Weights of a small transformer language model: 10 layers, vocabulary 1024.
Each number is 500 + 40 x the weight over its row's rms, rounded and kept within 0 to 999. Layers, rows and columns count from 0. Numbers have three digits each. The size before them is the row's rms in percent of the matrix's.

# layer 6 MLP gate, 768x224, rms 0.0805, rows 250-307, columns 0-111
098:444511504538510450537513528440552454517553538492469440499582490556457486428471525551489496472456531488547476473499534505455585539447563508480448468483485479499497557464520548438522530453563448568417499499448536559483441536498437493544535492531521447497423551513504459482493442506392538465531513509556508583470445432447461441452540517503
097:503452461439472458481427500571503505462559513529471505536449485454496492497495446485411489550468482525539593465461507522532556481480461516530526519496458447446483519451473511484423458511488564525424461480470528489525492533464527533478535533449481442480531513466521455583493533423514536518441510436541603466434419462518490531510450473487
101:525523408516532515472523459475488512478465468504450507476528468522504457529514471519504546480509498473516457465390555558513525458384471547489408501463554552533460561513513505531490523474502439575540499464478528491488474448455531523494471488500509550568490489505489451565485446556572493558512432477495501462470471511552533551421441450534
090:593488511415493486526456505531536493514502503501500472520484462516521486507483440547442494515499493439455520506497543418568494463523573529443528489513469520522585554511521513512465478471491529439466437577438550497587471526471476493460526474512481512529469427488530521581502489548442476483527445447505481467476491445510441520517420483519
101:504464514558455502446543488420410487505488437491554465432465486444484521439529473559541449508511528504520538499467558515567407483534534548475567403592524543499501460537514508528516506485485444552566548498455547500529503546482442595466497498492534493467481544471535500512475447482512456520458391541537481478451468437469477537525485520489
109:518513502522478528473484459488482501535552523590412457571531500530511464553486525500563511519505578531479507439453498489426516424479512476513509557486449503505541558480533541512551495534510598459553557551492464485425531493514445465506456515403465485507553613581496477519447562535527522490552506571429586462503535501508481486480494529467
094:538530486491501566504507551552527532516497472503469509457520505520539554440509408518409538474565410533514407525505585454476507499507520470480489557560453444454490537468503474568504490585502485538479541564496516510483526482430508535503531480541534491519487561531481480512465500518479520463489506456444478562469520477484430403537499539545
112:542454527535533542420586476521532469504529484501546490513463511453493456509438512494558536488428565503579416496551530534482433412494544529523506522495447538465594509534572512491405488579507446496530466429558468496444435442485454460524495511487484550440542491526475519487438489510454544490458565538491471415503499461531510483480496534518
100:475522471453493469583477467473544456459466518561480554450501565476497479487482493485506556493437449508522585480474481410453555502502435479445468515528502499512445481499511546485498507503422546446469562471525426533492449516479498471457495413485479520502463516505528580525486508495530498498481385465515501492499508509469444477534492527506
101:507550516500487528502418422527484487491544452456448472528489477540544509499517525510508518551487550565484491453402580527538548394506536516544457500499502544506547507555486512504503508484477618520484555530566519500470503408461490481487463503488486525442390554528607518551476424526481502531548476478519512557507451458487465539504512521540
106:541463484474481500559514498502488484544454489568492413473483523483451540516475510466588564521516496530474567433477517544581440511508512508527583514496470542493435464503478596533495442570485544522546523527489492565413490600515525496518554474513489443461524495453431432539472526485533503554499554488495499530527453483501517446462514393451
107:561474490505418465534487476426517463530535507504563502466640492484488442476393442530488475446491500560460565591542486553449534509569400593479500505485464501504508532450485551530414477477490499520512459575512519491477539557478514471459492517610506477495482502525561444530518520422564554525507496557540529434527505506526490481499491506465
099:504535485519479552493450520456458528487553529462498531528459485492506529454517515481465545565501553456493507534503500447511545509474535515547432422502480528511539464549459528499439476498403538459523514509556453521496578578514485506499526504450521482495481586510513538499472475465576455461533517461464553487570509469510488568496505508514
104:511464511517541595441527481484440573468500510514474539560416550553593527519444467479507519522537545523545435471517482508490490540498478519510474527553442483485564449529509514458510532509437502478612493443498561476446420452474452462540480520531452562475483531487552535501477422514544500440547441562579563488496518517572585465487563482513
094:508509517452418494478521470519516475498530527488453476454443535497523514368458456440456522496542533539465482434456553466544484405504497514492535541533559521465535455518519480531511497493588546528527496520396439498446509507482486452529509542485522494508523458472438513519470534526424471471512505559512586512485490438527518552488439423532
101:533467493436533511491514493498458502484462455499453512524484499472439434476473483542556514441483588503484563492498488542519442523488515556467547476497458483591513489470553478439551481526485530485441511515498468540470404450480515561501466503490409491442498515607469448481479512494496535547590487494612530515577454501422487491495507473473
101:514494459455486574506450479489497524471455488494538491540490479556501546470468504460420458502524523471476507514550510520545538484483532482459499452535518504536618476486538492524457514456405541434459583506556472450537488505575532553462504451432504499457487511497559502534544474458452549513439552472522490585530472459503519467472472505507
108:592451512519516457491566506561485435480459426484581473558459512499529512424483511495492456480480571518442481385528477489559525517601479498564493465482531488488582537522524515470512597457477498464472460484485559556426559471450488495563441539505513458496571585467520534518523439493592564533470490535549506459502460481523502557525475503503
098:468487527490477483455507483449516487415505495539481447469534550533517494516497470526426467473526521423515454529542524468480460467479532429553504461475462470483506513474512467454523510471520511615474477446535556524525535381464502520534476568526570568452510479540457452453554520527533483540552517529506513507430502476541455416385549551523
108:498421449438466506437505538468494433480523446444458449519568532507485505517456514537541528494472586436511492437521494549497468515507510537459468596449515470556497522490459528499491533594523486468561522438518543504462478455478591487481503455497516452527521446505503584468504521534499509504453514595497532492497561495495542554511566504477
109:472486494502479499496567535532510494441480508478532496454516467470489498495549463500565527456511532467501483478442507519464495416476475431575519436476498483519569465526539530545489511581497498496425539474542538479485512494424506529550502478400574529574509528503530460485577517553507494539412439502478501447506445577494551469487458470477
102:542497539489470539512512505519524461509527465478492522565501459429559458467409572451508555423473455549442459509462531485575515528535497555516474505507492494519545416479496489539490502452568471505449499521530541483476435490489460547540453480486479508483439481469577419492507506487494463507490496509520506451443466493508541440499478515542
100:479503452479455496455529517530428468492416524515559543449512530498531449466496532500544544423458465518491476455475503510563372468522459492498560431505495479446518532447556527497489438486415555442437418464470480494494477569540471493490502522449504496467501491563459480537505487472502565494417488455539501477473488439529486486533504508519
104:471502440472500476538615520542518509514451450482499503504523471551491522483426486529461534513492500452505457496580571523477496488434478474446470469487474520419485449542526571533546485540517496528491451478481583548548465488544478493479426519566523434508500486544466517595603509541525456479488509508487449530502527554479472420471519557499
097:624418493506492524479499569499549513478524444441411482491500520456485439482472468466453493538498510462547473450500515472588473419523566518515467447484460516525483545502475545439487491553521470500516513522469525511495422496491506541423506541441541483481517511497478507516520508560520486550531521424406468553465458502514459545518538559491
096:509508463424494557532419516475482449448447506538548542573500478499478522531538558450550445422450527477441536487526516449556527468483422489491539496544470458473507477515519518494450489500500530457434449548504508510567424552450556524459448557502483512529440568478544465504463458464482472499493451542508544469482509564530589496519460483487
103:528545580436503486525514489458463496500525576542513507487458441510576579470547398428495494453513525500462475501487518501554498539483434550516513537526544528476461507464504566503390457470496460579469516474515450526531533485568518478498456535519523526533580576484536517519500507462504445527496519521461511561528583436484464437525491511497
098:554410552515477527502466533545506541466530492482539566511496545480480545471423546461552508526494499448514420466518488566519569465521507539439530544495558454520527494509504441461511483484546531452502457523486446462404542509445479455467485526502484502472520510510511482482419478544537509455513463518468384485446478504529491538555466471508
098:500454479444487557473473588538510455433552565480509564518477466453556504553502487492484456486525445505507517480477473580553474477380520514451441431453453491504505482505529472502480507534521585519497499465541484528532449507463516502552511564558481487451521538478511522493474532535491495492508535528546507506482486533502463467566502480565
092:465564454404521516453497478656530526517487423463567453532539496501503557446487547522524553451498441449466524466560543506492553500513480477426576447478567458477526546488519543536509521406518468444553537435525437519481503480443445522476523513517551476496514533535461484530481519485541455514481505518500465462488433503506501475500528491469
102:520480534472486580528485570453464529488561505554460534427605521549531498518547471506508531505522526535553525477466512535462492468493459505529501510517423479492513442480453470522443516573466423559495449475584438498567509514473470503533465556454487439566468547507533486596487452502516550490453521550448500551485486516479543492520470454498
096:507451467477539500546465514463518472486504487515525431483514506493505514446499478481444497545497533480479541549495540518496479549470460471501528439451523490592524488563489564505488507564446518489466465471540443470466539440387516461462562493384586509577487445473502507587541460497512502499515518487479475522478493510502538469512517460470
103:503460498484467411438490507550475448408526488528464462478493403518499524477471531455504488499563507498464488441570523429501500524530514522554431473532465514519537513514527501543448463519481506457533447510540506552482491566498489540536456437496490458461445498440542514557575535490542426474560450474546455501503477476564487526487431593471
096:577495465495476538495454543512540488509492545476466494447503496485540504480517451518467477474573507417525472405462523505520556424470482514450500479424483506451415504483510478435481482511475493529457513509456525495466481522549586481481534547527518509493476469526505494505530502532557428544520535470482489503503494526424492590487487452454
101:496468518484534529450563567500538514538516507507391540497539595444519514457437516430435443543464500548515480432422501482509506512537480489516480491501437577457565563449494556537496504519469535541470409483463497493570460477527438598498451550452547502498465530488562479517491481504468521534496544535396431526475439513505517540472511584472
093:474509540496509503444597506477586535502451528496563494467489550474552516534459472552472503447527502537525503510582513500512448517417497477561438540518477462488583500410480510513456429545568483483523434494544492539497507454443501459507544458554504531424562468461466480460463518516451518529460557497518432449471475480484553530502525506537
097:476471515487531511428553487504447447447520521542467438563493457463522497467504534468587493501521493533517499448500571492522582467439585508462514546556480567533531506476564432488552452537539453524525557499456483503487559525510417566583477536552495474500488517474520523472455467505535530503598546600466558530546539529521533553478497499450
097:495437471471502549510479540478533480529549478510457444426514515470438512558489477414514516478513488479547512493463476472458411469547580386503491498473444498480494549494550482429436570565535539494552553568502546484471505449527482546533518490482444528487512535512528470494496455496536449487514476558498493413495576485480553531492444471517
100:477511554497525515491453462460441511429473443568507516506512500485498559353555543460472527557535485490471470494536513458551507454438552507536529504482439478519474497490526480515491521509468428450440506498511491557497532483541531449454472535508449461510484547500522553495491466568522514526505550494415488534576531536518478582508567478502
102:469501567444480534533508503494522486493511441470411560481494457487589540486550524503454503493442521453486457480503557460559517500486599470485486492486489475491525553508489548529508477504480561469501504486482519434537537518474514493495541528531458490521530461534548504510540481480579541460452519567472516493546530565396507481504555531509
097:526517506499529535449532531477560471547509550467455458498476514505499429484538450502493424476435521508445507502471516432509469500507499566510599458514489450492572537462461529464540519595522479449459527477497472485529481572417500521572513494512479448537486602476519552384534444445489552523450427533527503454499397488476503520541557500535
100:507452539528470512496584487498530483447511502587414539552519532537541447467513518535518433495543482571467505515439526524517629518503480504467493475478485509488487505463445472497541579551544510535530502437489534478467479522555483429506439561420476516506481432523487522515510516540459545445437484541519429525511487615491446514503522509519
100:465522425446543518434478534493533505486510453524527545548495505563530427511484491475510482464463481488507449512492536554426627530515529511446500436498458455456541566402510588463505521508510425451530464495412493548566596513465522489477439510474484558443507430463503489580535498496485527499439518508484530477547502480469538535472578493549
116:507478539462482491436573569519511474514572541516517501541453565504447497501543476469519485433469514438483551464509494451451490436498625443409549481434526567521477532490563491489447489514563508546494491512529514477446460429487485497559469526481484486431514419540458480467392500544472476473466536522472485484511436453540555498536517515501
098:502431526432464492488593524522431517459498483545454501493562521448513542514525493429448501572547534514557522531505487476506520523467514497542491514506559504444555478444486462495520550444484490488500485486509509429420514512437529485483483438487531548488530514557534517477488512531486499540536471524490474533504505493476577472567484542505
099:555532446468474464469448450560500490478396527426506460514527489503518467509429391497550466478511527474508606594536466503521534457494522432545468440521482471538560405543547464505510489520534443517544534471467507492520460480532554501484536432547532453510527477488443535431565450517510488507516572487522485539524502522485429532482438553539
095:446481473521483476502509458443458507503537583478595538487526470513478512448457457509443493545544562502492494527476485479580465537518470482520479496556488508446509484525482506422429454467484541415507525567422558481525522505526567529429513506509542562463472478508592518498516514479486496515503514535446456474497514533550506600466394575432
096:525507509546466559567557526492574501560499555457514521403515449493473520506503478499385439514408517549524497458470539548438529512497408508502537510466463538505440563479532514560487561479489531568503491475486443496545576514537454479574440465500523482462482410508436485485496460546487501509504511532477551533519574465484450501540538462511
098:431447485522486467555533550513450528524505507578490485498462477479495524439533502511521450532552507521470478526547533490478488513493482503520502520451478554420495482566565530489543467557518491553444476556540484519458438534511497530467496557436433512468467513525515527450487426530509502486580506481459486552613482543507518480481559417561
103:425465423497409465468486470493505465560486469456512479516486443498468486561533513420535539537430513508416424473448571461499552469463461545487539424552502513510518561506459491524481534580496574494491543499484452509532509478548573499520487490584426469441560535476504535476512528493541541508534529455543492498510529525520485514525440455524
099:569460493579576496425523462506521503470507438502502550462540454567477491552551496504535543507547581460528466456439460494515502474583592483548514488443558513481507460488512531530563490532543492477560521490545464494504493512533431461560444453483542531482532491552476496482476517487485450534521427524516527512505436386542380497527543462507
095:504496466524532508494511493519493544520509511494533454443527464528500511504556492477514551479507569520461471449455501434512502463539539457490408508567468514519504429452537492495525515561448432502501509492508542520567497496439526492539511468634578528438508517501491487498523446482547502508451385447514545576537463548494572473561499555495
100:489542533446467536475523486471506420442535530484435515482594562501493504453496440529522475480524508543481532538501481478443491465517492465453405559549485451497515506470524563547523438534456534448474443540471462581521559492483486479484522561502552522494531516469544493529540459492529440445550529459497496510456511500577532457458494541517
102:513470526489526542559515527535499505471477536484470431498562489474534492449512413496469466483501468562434440601452455517485509559532493477476515419486484485442499497484503501524489458494475509435516538436540414491501524538466455464492505554480502524485558476445420526477435527475518510521570560595540487494522455521500545551549543445442
096:516502479465459514511490439502491466587472534480415476548500397440527536491461522511516506586506468474469513521503525505454482561508512532442530512493508514593478489470486497458487532482527556505532572478471542559568495538501449484503476476411476529430462488520491538510556469519529395506441525436486550507478465496486550562544455473469
101:511469511530487513488536518579527471493491625408538514553488522500494460491496520482525444395505528530575478538462514509535443538502566508474446462449505453479512484436464574591565532530439490539470443467515439506524482517468548434492471478416512547510455511494479507502496463516499474484527443483510408460419515537499497496536490435510
099:523469462460575500479522489475547512473507473565559419545505449526464470536470451474570510519540579588533534460481522506468472459507532508498477537526541565448500582588501537494408563515497498434500550516474417512468470522419568492535500479445456506520462465521550446492485451502484479455522477529513554506561543526478524548472511473506
101:556481448474553520448432482495492463535503471541444517495433477573513529484488505494466540547448512549545525460442431505443548432532464477525427540516526502486599569568522569480495512534481467615511483466454474459484503507486498487501494513541507489470479575483504529520373552509478513501459554524536533508487496485494454429451490484501